Part of a small language model's weights: vocabulary 2048, no biases in attention or MLP.
Each number is 500 + 40 x the weight over the matrix's rms, rounded and kept within 0 to 999. Layers, rows and columns count from 0. Numbers have three digits each.

# v: layer 8 attention value, 192x192, rms 0.103, rows 11-95, columns 0-63
# o: layer 8 attention output (transposed), 192x192, rms 0.281, rows 11-95, columns 0-63
# q: layer 8 attention query, 192x192, rms 0.13, rows 96-110, columns 0-63
# k: layer 8 attention key, 192x192, rms 0.123, rows 96-110, columns 0-63
v11:532507520573519477537472512426506469509470511472450496537499424456404524495502501510528502509515555465508511490553473566480482514515447525549487510491582517501526529459444448558510508434448503
o11:493511504574488452508500506352462479524473424529528437505448522475503477477460527486545448516438479488536499464486487481446466530507437471387550518416506435497411533543527489511499524541551493
v12:552529482516518489498557449543443477489466491440569563507507485503478481524560514533525441487505495483440471536544518459536505501462479504490500447466451577466530452439542511458535517504470495
o12:412563493533492447492511448456491503542465465470389572499558551536536559485492382512502544462511456498397481438448503483478527500443519511553523454513465470479523458531468491432422528542487528
v13:571460481468452490553518515461506515503448500512495538497538485461504474516443511513548517505469547479529472507541481471469471500503534450486511545553531449558475541472497490453541557500433421
o13:430482488480534505555547530501430512499426396545412470521511436457518450482448509536508553559513477479450516494560525476502499488501458582481485520466610458521477504524534528519474480494515460
v14:465445517562502513548504541480481465487488519564502506527522470536506536521534516551479531489500590463485498486477506476552488480513554501477435491531493512495452483457498512498499521560566542
o14:549507547459488531525469466488464490550496494496552491448467535502374474554561507423586480455534461503498494488553483500437470516492557500490451574488501456543448457493452534492461535503527554
v15:495570489550584492518478487470515461489558546446446506488545482447396468485492534474460499489528465457525471522448466502466464528448467451530505497495517470492458515475432547516481499486477494
o15:494429487467447501522492480421496519499522550517557513487516476555449469542495544523497552479489416501493462508441529454529463529523464483492525509459514479508462554561531492519533502510522409
v16:479497532520534475460531572543528514506526468529462509536482489474429470543536495475508489574460445435534481450515558439471554536544472538421516509504461424532486523508493510517516474470518471
o16:471556576481456453488504484524497511401500536477486465507514553523413450460545480464499550523494455500423436458511498552487522453468470494460516530508469514470500548467523477481463503493503470
v17:548516419524536496493471490435494491478509512480483505502455544502496551474414485497442543505570536522479521456471449528532495494524469493515475462478494443498485525489460521517536499502509540
o17:533405483570510472542504469445542505484569429467493502510470505517556508516505538486468490443509500559515477458489508477533479523523500493518469440491514507485485470493498463508497460503475517
v18:405543421465453489562482457542513506444490454514502524516545451606476529513493527531539475512522465480487507479483565459511472492503516495615524483562457430469515567539427467498553494506442467
o18:446682497490489534605523519597475486467520492482511471534520431534520547507531504481539501481453470486485636576596554490423509531432480567531507538507515496484485450475454544470524510473490510
v19:432484521526483515504474446449488515453517508472486534497566567486490487512504527410507587496473487546497449470483501542505481519391595450541503503487493440572463566486528488492476539455501532
o19:522413545461538510492464539485608491530499535519416519516608507476455507596493487456485455436487503474537545571524503445487452481483603487465481506468477497557536451500417523487540511513536488
v20:521477538534532489496473549503508587586536585521465526437487504471507414485498487429551544468486482492507522452515496493582576506452579508428523382543480465448556489455510437503497491449437529
o20:554522543422488524483509501503580537410450431475464451504474537499462445527535494497502546511576495482508497580475498560555553491540533518415539472580332486534573546494485494476458473450505475
v21:412566507494488528482486542508505471473633529483499518593523417531521445460451474425494536415534580532550441516451503482520467507498400532482530561503485460507505471562412558456512480490489447
o21:446504539451531483512541482486528494415491612509488451444550465508456484419474531459479509471459448544473477539463463478444519442420494529449517570470497520448477563509528565521481477530517421
v22:526549536522550531450523465505466448428539486445544488479415529479494490576496523457543523563477530546496533495403474402539463494411595450531525466452468556514513479548474471501485516501535478
o22:581423441528473551487427442476573492488495563504455569472519458524543565538460568575569544512509446459486507583542572476474488501410518515503489574463568528560472581511496500463524484452532447
v23:422523447481505607490492467487491446525409478455487507459502465570549483534475442457527519500497494473399439534504501466587481532410509464481435529506528518445492454456500543468438453538532519
o23:471482472537503481462519493527538502484485472481489500432485492480532497583462493569491469502431494557430493524504531575574485507507534491519540529528561547511514460562535556453471564476569498
v24:460535449502565511560559521443448537513435474517495498473537435555466545586513520555421536462515485500515565516454463469457504522600463536479481574484513541487466526505540497479450471446474478
o24:461594508533497545509533506485518477470535546516479509473481502452470512464567467532524444356451435563486526411444477526490550539513439450491509550572450371488416457473510414449449481530471477
v25:573474522481522485529501472550462480522528579499491543488500506524543559485473497483525511542481511481490456469513429519507557540543509526450581480508585474550463565509568572475430539489497510
o25:512538523504509445504485477452475524552574521456427456439485515522533520491506486461445558542481537477504532438479430492547479556530547467542496501511489561511537533470555503494512527478475483
v26:513530476495503477462577494521477567448436519540499460537516526506501500424517526450531445456527570489513468547331541519531531470491570560525536507593469475477486475445460429373490558540541553
o26:559555528507541457557553440572572503577443405493487499506495515527514494502554577563596643578482482527428563591460557504514500508438562621563470469489601456510543477479453467472434540530483506
v27:569521490487521475539528505551512464576559488553513476438475545447477526493450464527483467513450492457530502514394506462414501533490468480521523443520512478396481486466520581507590593471584511
o27:615594460411516486540541487519526470443480565552543570528533438494474492455469560514525577506526533527453464546522574498562509431444576522484480483528489548481538499528487540574496484499518529
v28:509526508503547520479521472509531436462495484465530493549538562507555430512525554489522444567465525542378502480519501467526438478540492536430506517532520471592482487555550524507494533579524506
o28:465423496471530542537440445521461475541443556534489553501509467494614525488496502461535514477502594456456538564544464503540442469420515441442494506486496523531505482515537484497492568459443507
v29:476513528407481483537605476531469500429479516435464481518510511534480496499455541453454555551526436528523537417539514549519550509563477545480441490461542585478518518523515411474473463498506474
o29:468474538630437475521465494570532534483506481467444508505445511464428556494532569517479483493490471504535531436527455494507534478569386440526476488473558502480496479534503478473528536439500474
v30:490448517511443489541495515462584493520503545471475594462589436477508528457493532492491538497463466521459454486471461479545469576541457502463503561539583443529473511456502505520549505455444448
o30:529475551464532490574524544504436507488487483513432488490533482527429466568552450513534556538472502539402443453457507505525523562619511566431476470497503564582463514484447474536515488504535419
v31:528494538477496456469484435554514558527525562511530473474535450510451646527538494503464488611510528517554496484551399491533462499556491572546611551508542490524468489500496546507481508496495484
o31:538617536487514477484485499432473442565542517524500452422561510518534564481535449482531479537488497522548551441495466572563511536432495490475466440486511456457581472508531498594529550558461529
v32:527504540540500512542524477512565480527531480469530450537530461484512549447561514521523439478514522553527526492481485455495453492528482496463505482441432488474537498529513419525448425460426580
o32:434538542541475519467507557636471496470480496531518541676483480446609484488463515525523528470555487516492435593475471528437498535495458499468540492500529466528538508445431487525477453491498504
v33:583495467474455488477435531440449558495537489497529463529529534527516459533590412471498530478533517461475506511562521477477566575481492441506506489484558445531543460458457601537474486470448494
o33:513486519432543447573493510476459512510552364448539399521452574475545543507480496559433446464488532463501507507533545498529531572585520489503509528442538536534538517537475527493464472529485464
v34:476469457536484571513507518521532557549510478486549488472477479524551507504599571477487430509470397549500528492496557499521508479461502497493485468503509471482508496555570513499490415474557532
o34:530457506549453473482532487554514521532490498504506550525509550511532483564526500512531468431499522548481420524459509484565509515490591460512548483599464508495505431454435501537461527453463492
v35:489526529529421509453508471537479555436440480536456502481491455418487497449415508538476527453517516542518502451383567603543449595543525505491539491509407480538504457491449567554536503508465503
o35:542530512455647502482487527533514429509442614520528558548537491524539447452477568508529593461458452496510569480508549512483429516539472512425445485465495506490507509530491518595523430536523503
v36:496532557507570481474431540530492463563497485482490529467478495506487418506490560505493504482500520509506528473534500455464500530560533521483569525483465494477520542468539525480597512478494455
o36:460520464512433528411512516530480476438534519467555518533479431492522511525484545458431513509498508514457440468552518369419477516461475491577473492492424517495513557432468492526490521496452454
v37:443496558516458473538537520489534473465478491472494578505530580505546431503488501438460533524555510475459517538478496455469486500435455591470551470502500475530488525513502475540514485492488482
o37:518482492529496489574527495586501502564459479480464481463505548495457486574508497450522555497483569454406512470490464456473498497424460500513474499484510457564474567508491484518481519545465488
v38:523479505560540564482554613564557437511522464515515467488482491426443487516518415459570468503491480505530481564425495501385521451481507515498509525517474479501512534514547573524410460506532556
o38:580552481545533410438508549528504472390472513497542495511544547506494445451506456490494511506531458506476439486479560511500508467435548507545497543535481504458555503503566521530540497495538532
v39:550552461434513452483485560450538591488577571498472463506488433515476508472458503482571470547448434442499464432495558407491466508572477392435465485518497493493565494513450539557514538494462515
o39:537545492340487518566514436463486510445508497546518555506531506503533520448483532466517571493457501448519496527517500618604488504581459531470524574510439469380559540526475525454502501505470532
v40:573604526484561484471538484405497441514529588436481582496486476483472560458554503490487540532493481597517426465489436464500489455480506459519514480523496538500521493514471535531520511422482516
o40:572525469441389496486475528396496497551532529547433541474538494538523487512480521465513571491500505495516407437485526476546497476532478495537519443498484455474540520526475480443585547505568487
v41:511454517548518477465529482512499520476438499529512548494491477453489494450462463422486526531463463465536430569470437548400506434490537557502544529519496435499429490574484523528384450468557438
o41:487471551482517456493459501471472475418498451542499548473495516585479489499543488461528561506444501504455480404450450533477506549481473515567521489540520427532465516541565525552519423523555484
v42:476480482501470475523517458656561534480515504491453570584421487502438481576494514483504434549516531503520534487438510440467515408517531541491534539494467537541545483495520509469556483514569504
o42:542441575493511521468504403526466451498439531502519472545462491537469598525538485497550435474504455513474543535534496401505501469481516550498434610495456525481497483467489493622468565484495394
v43:526447507502519537406442507526459406470511542517508476505533537469547465478533513503519491505402473533500559566498463480471486576468526532425488491533521547536453469478529524506448485571474566
o43:506411536431567533429501505480543480577472554492510468494567468478461487462469477535537489489512489500488504504387407512452474514565536475402549526526490501549535482534562522472530516544487396
v44:547593553563537456482475488431508481478553472476473518572595511431447485499485510462475504426569561518512489513531506497485495546475474554528543469504500446490467528463442493520464455508481533
o44:493523469510490547490459499410529527466444409439517461524507480505522500533493492451404458485584482535522530561513517467464490515401471482392567520441449455527486548500535522480547492533498438
v45:463497532533490491457523556518532477518544508435464457565547458581517514439593481545494473458501490507490462420498546430459515448522455565443561490535516587498507551467556579475461522517461551
o45:495559491495462503475471513548470512501535472478465470553513548470436539455517469500489566554500544525483487496372472509486513538494453524490534566540506508472562521441405501561513545595510442
v46:492412439564433541568550575557522445584563539473547497493563496447487443508500505594508430525469462528484511538506452494519510455500510447461491483541552497537493486587554519538502481460483474
o46:479495542515527496471527526472456554479476523508467510568531542493443519448504442592485440463557448530453415480445434497501566476598555514468579547575542523554548467492503514531527474444442469
v47:449498561564478484475465551528529499504529498416504572498520523506512545563537495496451493515447509545549535525540537527532570414509504555547551481491503461505528522552515546524555476484519434
o47:523490508511472519485454575463576505489527519472497449474544464498484518496505518464477401516506535454477500469534479450449529433440519492502548474483440543573495515461513477532529553535480430
v48:469490481492469525489481424452506512533530507478535538454517468491575465570546461451508507491517512490478444531542472511544493509484523472475448467491574427512480460430460580521503522465487524
o48:512436495409467517484472521421489481528532482483481508516505506481521579500478487500481485461510575489533495512474491538490462517460593468397518442555497466488531524464506510556460492508480441
v49:414524513508456529504514444502565448442519510403562510514414468476480406528473496568496470501403561512471450478427518506521557560516550502491491497452526527539499491468555529441554510515533485
o49:473470482551470488500473489466518516461531580451455523480532475469446517466456448574555536544456550486491410518498447511442481551483567537476473526524551528532426492459448508548492525447550490
v50:468489527474480497466566555493541493542372476469527545483453505487483481544514483559503585511469522500426444489464503525502534498460532490486486540520444498462430510491489537459408481510520434
o50:437500579500462556508482508504516490431450405525403500448498462504457470523496461528493563531474549453485580510518561521535468456456497561567541559527458489499444462567534461490505417460545601
v51:562480498524540480555481499490501450522515505519424505457433539441496568520417483524470481426468495507519470424429419500517466569479469453529521481489471524613492483503489495519575495523541447
o51:504471439447597546541545452426490493511536485530441540527527505525560497519509498516513508482451468489534530469454529453520443517508543535536464525473497473459563534470441507516502411518532541
v52:488499496500562410432450501523561465451506458522527497540452538524553483518446442461475535512519498435407555458536455496575490517529551523419584403516532527475464492470455497487471561533515488
o52:386473493409541564439482453479515506486499454538437492525481531575516492492465506532504497522504524485547564437507470488519447481459482512497426543475506479488518526463506517539447485520490510
v53:427513493476514455469480533533452510495535492496506478512446521548453478475433580478482485506561563474522498487529568482535458534509510531503559577555479547586481472528454480582551475518526455
o53:426526558445495560559535485527518489542455587521472489529528529502516505460438524517509472526425410480508544510473470472417456474445514440504438495511457537465529501457505496466516459507452494
v54:487513462485504581503533486527503458468488530521482563497543485483476512543542579521500433479482405523531421521506403494573532495559531462466480504497495496501516481557494484522492550549493493
o54:427528527523527501479521476442428489578470527532400532468567512509492503512530464539555485511464400502433463419459418502465526453575498536520585493480546508488512463536581513476498486549474529
v55:495555538507521545483455565511498529594427477499460409452455505503457499512492464523529451542523502481637450502439494493508499525500485487545494572481505517516513477483482494496507505489495423
o55:574524459511410496477539506466505480500508489487581434469515412471552468539449552500474491610404494497523483460556520510451447514476471491552508486510550499480447544490544478422488543532510517
v56:578528538537483483461462505500508526456581524482565462382562504506465494502571509525544477532427496450542446555518514477510516517539508543497498528463490506510478495487482468461411444482496440
o56:514574486532443507481459525459506448534532543403545487485507463508503499547496396526473512542521470489511518557507509530508541514512497442483501511525490558533454496485479472418613488467512453
v57:439550438466522554539554619516514451527481551451538531530420445544554438492425549470554528554434541534535469423536558559524508540508535498443497442565552523433430506544517473487433547454411550
o57:454511621569469480424536514559490526490513433498484494492453394495505428488490510586617576545501595499436507461499421482628485507586489492520523571525498515574443497554535593470503574487458544
v58:457452436483596509471479499396506495486528421462547481502488433556447535581478499491453515568470552521493479388632530415460507468516542512497513506505528541535520506556522485610547512538440451
o58:449410514459507556488475507373524483431489506557411480569537399477549546483460488513541454508512589526526516430521510497521512449511456542471486522529446489515440436514470483512453440519495502
v59:375469387555467548581473494583474530533518553457371534476427510481550474478463446519534527400550456446498552513515504567549475491474436449582530433547533470381553540521501438508513539498507472
o59:397581428602489487485541542563456540439573584482491520474520536518514503458454504506505461429450522427562500555497439476442489516493471473507457444507453583524507540532519518496539482571504589
v60:569453436491503512517578469470519525448463518521418494485452539502526553468552547458502457461472528527543492549494490471482526526563545540551593538439473497520500449470500419509534495511505472
o60:458501553505616496527537477527515448539489512570449425465498571479599502558509417514540472520507522461477476502455521439529511559446491472562446418441531482536524442502533472451532529526561467
v61:530452480433463457549510517504469560479488488555507568480512481477520529504447523503534414457486529413541448473570577526522585576478497530483520549509518440547461483511489554529449464524512475
o61:490570575479585468490441510460534508531520483411483483562482501534485501521535481533456500510528493519469538488431475504504522506539558484427539437598440539525407475517564489440543430502528426
v62:485549500439489513542525505509514449495509555434474562471531467548569452526580481509464545484512481487477501565501482522537478547476483538548554524554520510497504503502436612491467499515451445
o62:519567499435508513515486494454536526478607562423379486454499564516445501480496412498489501494497517428539526473489589502458524487424524444470486481511513457520492502516542546494485516442495487
v63:564422495497499573540509532471507470562592506419554517443535511444521561458504496546491497544512496505380580554486433552487485519507471444520500532465548454480562463536550434498498476493514532
o63:483521487555455489470516494473528503448511458502490482496546552499551546566473495495458398467440579500521517434488454478454504570586575508488447526488447551505543526489507485465582512438485495
v64:510504492544486419446512422464510427493494488470474489553487567468487482482470452466444495505516556555538491467506540499472449473543523477525473493446524478485455535512510483513512549496460591
o64:492518494547494461487468488553515497509547518524521590552508515524493508445510496474534457495583576426484426497459504533580506508557535475515546496401582480497475456534456536539470478496495513
v65:567580401499468478497470501556532546468446498497522520477502456546503517509460482432498474472507384488531500483492481508399571470506483496469562485555500380477492509526489534445401502528420449
o65:541580474443475482449492492525490437472508454418502465540543477579500525550502531530511525590458490580428613477553490512540535560587346541582518520483531501520513446559527513465472515474478488
v66:500526521519566469409490518472506483500523503468502524499506554513512548519527498497446470581509529513453521507529460499455539429545497526476530476465379565520560468524519492514479477555427547
o66:520550487455444517435502574525550479518508512524531524542479527493576453475486524446474483512469497531476567481512487483472509472446485524535534530480426505490574532463531493518472476539486458
v67:493460463521456443540466559517505449529504501492500587438483505482539523523413449507509593413469517564519484546437502504478545529499484528460509518512528507518515450504489444526457468460465484
o67:574502535466608523463512579439539427562497512462538516532463473469524443548503525537543459490472518495503464434475448428489506494546550487504434498538427493541429501471501477469479457483496556
v68:564477540531449502486502516490518436501511521473544484463515495546513427476521495512436461494472577458458496537485510498466502462471560583456508492434477527459510501486582541510497456484441493
o68:496469491558502517480527560511529469474515522443517491544479481464480498437454482526506534481495558496436534500411498566510557500550479456502499471505386515589414511462475472571466421549516485
v69:408394461485543443526530547499516529488495530516488459470526538499524447502386508570479523633454438483529528421500470500537466549425475505495506554428495558525501472528499484547477416548497459
o69:454432504468520497513481536554519554481491549535536565487436477507519458529518572490524503501467495521555564462486470531527451468463551542443478512505442469483511538543506481491536400493582483
v70:554496517475531566495458488440453454520486509496543498495512448529515518499532486454494452501407519507518497507540448411528446543468459483536482454563491542494510481492463592472499438462472422
o70:513603416446476520499506443420488532520483508606493453512575490556512497521517492495441558510423563522489472516459528496551501540505503514503566506567557492502486540557482547466502533478576525
v71:487497529495537465494491499500460474504484509454553542524468561461481479467513585460528482472555550436507510540548467537518498505499491509466439475463515501539498529446442483504530578517531502
o71:499452442506370515560488483513480503500485463493395554494520490536428520514553459457507497552435417486496472469469395438399482475530532526519562482530581512493457529517569454415436517491466434
v72:530482443468484527504414500485500507502590523413506505519435494505528410501425478480466483434475560450578508522458539485457583466475511484441497502527514512459524407519494478507566448509449468
o72:460511517479481554479528482453532500446557453480557446596502461509516539542464504540514447517574581483510474522424470435474533557519532476493491539527484501429447466483493488511547500557513436
v73:443515490533543488428464464492505504461507497448535474469488470530507487499460528504495480535498529518508497453508533588641501571545583552595520498472475527489477486487484447447547453424504522
o73:444512562670510510464450422486533543470504433461447486512533446532549554495502443559565402538497517504530496482523541529514504495526528552511494444470444536547485507529416495476499498445532556
v74:478502446473535511512529452473495544465446551492513534505478499492517498511504524511408523505478538502420527494449494476492515494472519507500487519499465467484527475469506519495517510511513615
o74:520461526503487539518482513507522494544483488514469574538469503455456470457498529561587499458541532479507443514475541494542536454583531573499488467530475444513557443552503490586504495481518468
v75:529474516506491497505494497456543537501422445522505438519536483481514502515580502465505479480555519506530495576523454535493504399501462534482597514484456496478497461429528499509527543457446500
o75:455515513479520514479512510528518506532460553544477448544509527491591438540394480496484534469570535521434430466500538470438453478426434467537507427497493468516517506501444418511457527580461528
v76:504515617464555474542477469416464471465468471483521511500447426453520445478470504422545500403514534492468490446578526540487489570507483567464474520457491520493508452462485446546437499619585461
o76:421453490436518494497488488471567446494444505453458568504454427491591488473499433447494542481568535505524474475467466459458453534401528428477452501559397458479465531559449527463486475518477483
v77:561454567497454532483482544449474480534524467517587539523519456501494503511495464530573515529492546543430567557558474541480524448472447393446390445522488448464521467462461531527515603493469499
o77:476477529390506485499540531479536554532522496534441489494505490491500500474450496476485549457514523528493456536536452486443505468600501528382542500531437510489428501521497440443506492514443530
v78:470486517537464489483390479490518563452541500519470565521517452493516507481442521402449529487496477548469486470503546500591526471399591437509516420526470404445459442473478461531506500539458467
o78:466519547481563467446482578523580443484491425479491558514541544578514515638540556451485453443563480550466510550519533506544506526493542498485541450422399497550544420502421531483519523532491506
v79:465583513484477511487510461509516451476489533458520514460492541472467518500506494423429528525514475545532505488464528504517473552488506483470486460505531499453502505556450502510455539458555480
o79:508499525520440556503539493542545462568602530501459653475547486493472555504531493570484519502474468515526518489430456486504538480482555461549489476512573568505569483506518515505557495481431513
v80:492532521530478510483526453490449463512521499466472463528477529491425526577463440526450547478614469510509486529438476487513544523415512478482499430508498531425550528577504417513460474444543490
o80:501438472590468456465467502404556548545503449495526487533480480488531517515479671571460496430513425528519516538539523509466519543476481502436503496499611519510466531503507510578564457466488527
v81:455501504539571453541577562458548480556509598423530501509416566489492557496474494523549481610582483514562405516457488429527538530514447521466537464552453453573482492512487486496517511391461526
o81:593480559431432450525529399451606509532500562549411380572479521486539421491389487535602541540462469502451365558528424527484466470432512504462467479618566490511506584493482396480457513479448528
v82:470428490477515539467554456519465540559439567531452499559521561489522543549542541540542410526509481505456430561566490522516518466509491494512532493558543481491457548466445584556462477490508492
o82:497530514514555520479505466476433602555424458569433503412490540524474550529509555449412473472507457519524495478528509465514488499445529568473648423513566458449519461481564525469537488514528513
v83:503496496513534507491523472479463514503505503562497466546434567455546501504536489507563466470461575517463508481506531547448524491483507460489484435496445502543451478489525523422480518482533489
o83:473394496488491486463483469483488487524484514469415515498530488507490499491492461513496538451448554452568488540498536506517478467519515516484541536541485541533482445532505501515488494483506446
v84:502479484529508437477546491509500490475552517474555524500536492487457533530545582492466575557521478464386518512518460387558536519444514470485597387461510508422477551547564485493432466408473444
o84:453565485572481467496501541460525514481453508561486519491453558551512597503488621530472553444515477546434511552535456465551554534426486528545579514486494456544467542469483496518458417456466512
v85:397543485428484449464458425559542569565386473599570537488526500440429439568507508477413470522561475461488489532465445509507515507484494522514515563491582498525516501478617560460540427460467426
o85:442511464473434468426473475524470465531388619467620524479482469544499544505493566445369420492490523510446536376536520559469471525519446518578488498544432504505440495455504537566407458433484456
v86:505496483528504516476530478538510544495532527526404467546555421458484490513477448525544469504501491523543422538510493513533493559604501604606483584537572462527431505446435504491437432464463540
o86:512619536524590498503505462449439549473504499446503486499500462499474489431532457535507422495530416467590457461471529541501496523529557526454572556468516466497540538497475567513529449563522446
v87:497543522547463530512525505474539420437515439508457452476510513510465453492508436564520576452572526431495492524454444410460492499459555513513471486429520524426553534493487495528430459513519524
o87:542569477481492521570466521489447501444508520508516435559518546467467535487468480506434511430514480424473493598456516533492449494417511502560509555447490525506498483538465487525471380480610575
v88:564543476534425575478521511493509579465545476489441515589527447518491491446464453462475512491464550476463491553405527489437523483375531458540510502481445462461485481493473548467533477461534442
o88:503430505461432496535510514547466566387474451559503510468507452564447444502447589504574526439472511512476476535490567488522528510573456534490540583436456438509429451436544576572492471581591382
v89:591440483458498528504606461513511494538509556535474482526476484461495570476531519478451570438533494506535483507524536489505542524562525546497514502490458470543474492401514521509510510517494524
o89:586522474473503484512484499517499508451480499510459445503465537538447474563599462454508562547545464538528505516465585462549527562491519495447445493470533447485509494507548481518496530474601466
v90:512454520461466557501587517486479539602480537543486565498511473444538569487496536400451583499538503617555530444476508517564484537463459461516510572419556490480479516439499479514473488487447451
o90:482471484493502470469559540610550527550476564547411516347483519508493488538514553442507446498503471509498495456446511506563535517547471471469552501421460528479488483550616486461510473471533382
v91:493553612492508435516550496442443520386456492401475515503528478495492484531446531398491449456481493528462434491414538510491546571595488546516528508463440519476526491536526464460455535519548499
o91:541506462507489563533453416507581522519442495548478534484528428460542513486535572474584465463525462493496510501568506502474459581429435433560503601514374468491486561522515515484525596467437484
v92:507497452421554452521508506510480496603483512499516613494458525464465476511500495479494521437531534510473473572496583520391536525564474433549470545435462531488488516480500530522501575494487474
o92:475513494428534463485513499502507411440434504509535462454440488461539501503492499476490448496486477487542567478578532417466545495504492416538428531464458521472427541520546441452463531491472500
v93:494484542533504517471498604577592504506440523546503455445490503520476418543493504481561472586430472477497495483448545470572541568570475521501465514515526413484485531469490550473515531501540547
o93:549534526471518456544520474548553496456435465444522469449479497499411404488466550473512559601504496444515460502577544502498499471463608566456517500491472508481503490495514543536492527436520524
v94:495553498545521438531500477501437542522473426502492543564535383495495557503533477447439515426486484513428523484462486506514519422526485489483539440566467447514547363536532478483512456452505477
o94:424525487469472492509468480402452523508467497530483557605506534513564515485531505513518586487453469546457457490421508454457498557486491508573519542575435416503550520458465511537387506526478512
v95:460485580575500554485532491509458472457552468515477490473522519537502451508536590507591483501480487419424485491485483471457500430465492469588538484512467553481474547571554524491493529458510456
o95:539510472538562520480492503463516502504465610540544435509560535485406563461473552492490533478491499477469523551528488485516469502404433409565507535519467510522484505479479555523574506537445498
q96:492467500508529492532518564508475447473482485569498507528501522462525465429539503564500520529459523449439521503481536500536474470514498488498485489448501493521513464526449500514467533520477546
k96:489618512532523553538467448486470494538504488444519483434533530479459508552545535510519435495442489528543539468467493471458491579492479474472483464528517475473482559464503467487572572549537482
q97:488461458481523464531488483493542542500497512532503494558501465492505493541468491439514472517504455492452495554469543478492449449536494506507493470468497495476484527533486556510510492486510531
k97:495511521565581510463520503522499404549494519473547514502472572537504553562529486532555518440462481562532490493512484507493488526514495436469514505505492509511443539515519465478505548510509505
q98:548563518506489497542539465522520493487495507492500465528544505509540500487506435506440481480550473559507527575590503491507529468496494467490489487483521486485557508496550448467514602505432487
k98:439518488502479496525495485451454466509499463465494567531497518528538472427462548428511477440502518455481480482510499531489512570493498473453503487423503496531483482478486475445472431486514515
q99:437513496552507513483482487522491472541531472497503474438472470557521493529466530541469506523465503509582475543545543552571539512491488529510472527463529432499461538521526488502506480534481538
k99:535431466445498477514454570525527491440439467524506498501555511465500497514489486490557544482438496515473534422521503446452518509494511458514444497510451522572539459484564458495408512495510474
q100:518441531550462493511552536537452468517544430522477478512464512506553503406464486537475524594552450502480519476534504510508465471519444540433549539445500509469472516550540527488498508542486567
k100:520514483474497462453547506489454465555554525466519501469485460503578467534556470510477432450513551517492494476455529528470565567535509497440466494583497408424534561491492529519502533555516493
q101:518546472567533496503542511484514477519496493480521484482508419443512510541453514445498459395481538518533522529536498562531505456515488463444514503510546506525560485516510550516524498492441503
k101:469508523453463455474574534483556521570466469585490486530492517538530529521496529439429516468564555528501468512512505490518551503509445524509514429488521489470521494479498529505500482489458519
q102:607549483479562542505523452572485412562571455475556457501454578582513517522506438490484428504538481484531504488472460423565481466589508433523507492477464490503517592479399470492468520450517482
k102:508476460517475591573481491520460520515526493497474482572440445502458476529495603489547601518521507492442577490522482532474465492507516454461540464505596456468474481469528536532491491407493509
q103:540564490448482446510519486459454471499564535524497489480538495473538539514445480529552504481463521561552446503501484517483473545515523482473484518563507502476506542454506502500517484533451455
k103:538483531509572534444432495492542476497514532524473492465474527513507460499507503548462505531480492481489575524484532506440497555445522495422511529474448507529451545485499502473571598482539457
q104:526483520480499458514500536526568528488502511516481482529503500498485536501552513490523506507477524505434471480498503483538482489541490492454475484489482472486539460489486486556462458522545518
k104:459427508459443500502479495420453520465467493557494462513531512522493515504490464506444448497523551576533500549458513459517506489506563541513511524434485498479489481462497472458556510447519500
q105:497601523567482464487511483549473474540498438504538536539518443432498494505511520469567532512465520455494525483489471487487495476480505475476507529461519511506526382518512487435446525434530534
k105:435518515559477561524506491514529510507482486495439583476497445484430546449458466533480499486548459516431467523421601543513520541535487522506491501513528519556500465544475587518513440492452516
q106:516532522503497465443499507489461500528465535530489456506507508466448474532505424469456533494496487553510527463456470476510495446623532481517438491499442552427442567517434528552498530479563528
k106:527487539497498399512465492496487468526571501478547478542445516490490514521512436490498461493553455471552518562562481481531525496498499496475516491513454500460455518558549467520495552449508474
q107:489590515539454488524505503451470532461498529461516454499543477467456498542515455578564473476491494511494474532532509534469499506473547507526488495526464527481512524489523461483551523499497506
k107:499504514512552542498456464505538550476497521444498499437480499505461496477497535520504493549446458557470530510482565524479453478517517536492557487461482502554467539462485517442440559506523516
q108:434559431468480511512572529533458519530494489485445533510488594536477519583488481538441451493539511453497478459463450468512548506443470550467529546495473485584593455486481502578497491441501461
k108:496500462473491537546558546473491503480455530529493472463556567494537475557469482483435536513449535493470576472549560512509590501503522488527533510487501486585503548429498533478495483516517535
q109:508528479519487481523503497494427482555477469518477488477430542495464524549469489492489482503521435482523546512530475486469522500526534493467515485563547487485454499488478477531478541524492476
k109:469575464512521482438477532475514482513512505505450480437537520519500525516502561545456499483487482582565479479510494511465537474457483516469525514531499507500475563457483510473515504552516433
q110:442484498499477475503445525498558533459508478515470481486489506495505577510415510486474513470543553453515526497537472521441497449442533511492510497477507477557471469517531491529522574518511505
k110:522556489523445536515495535468512432571495479452468507487483502469511482395505527542518538499481481462523543515547501492534466481461425525496498557528403543597481554504521574487502449479575515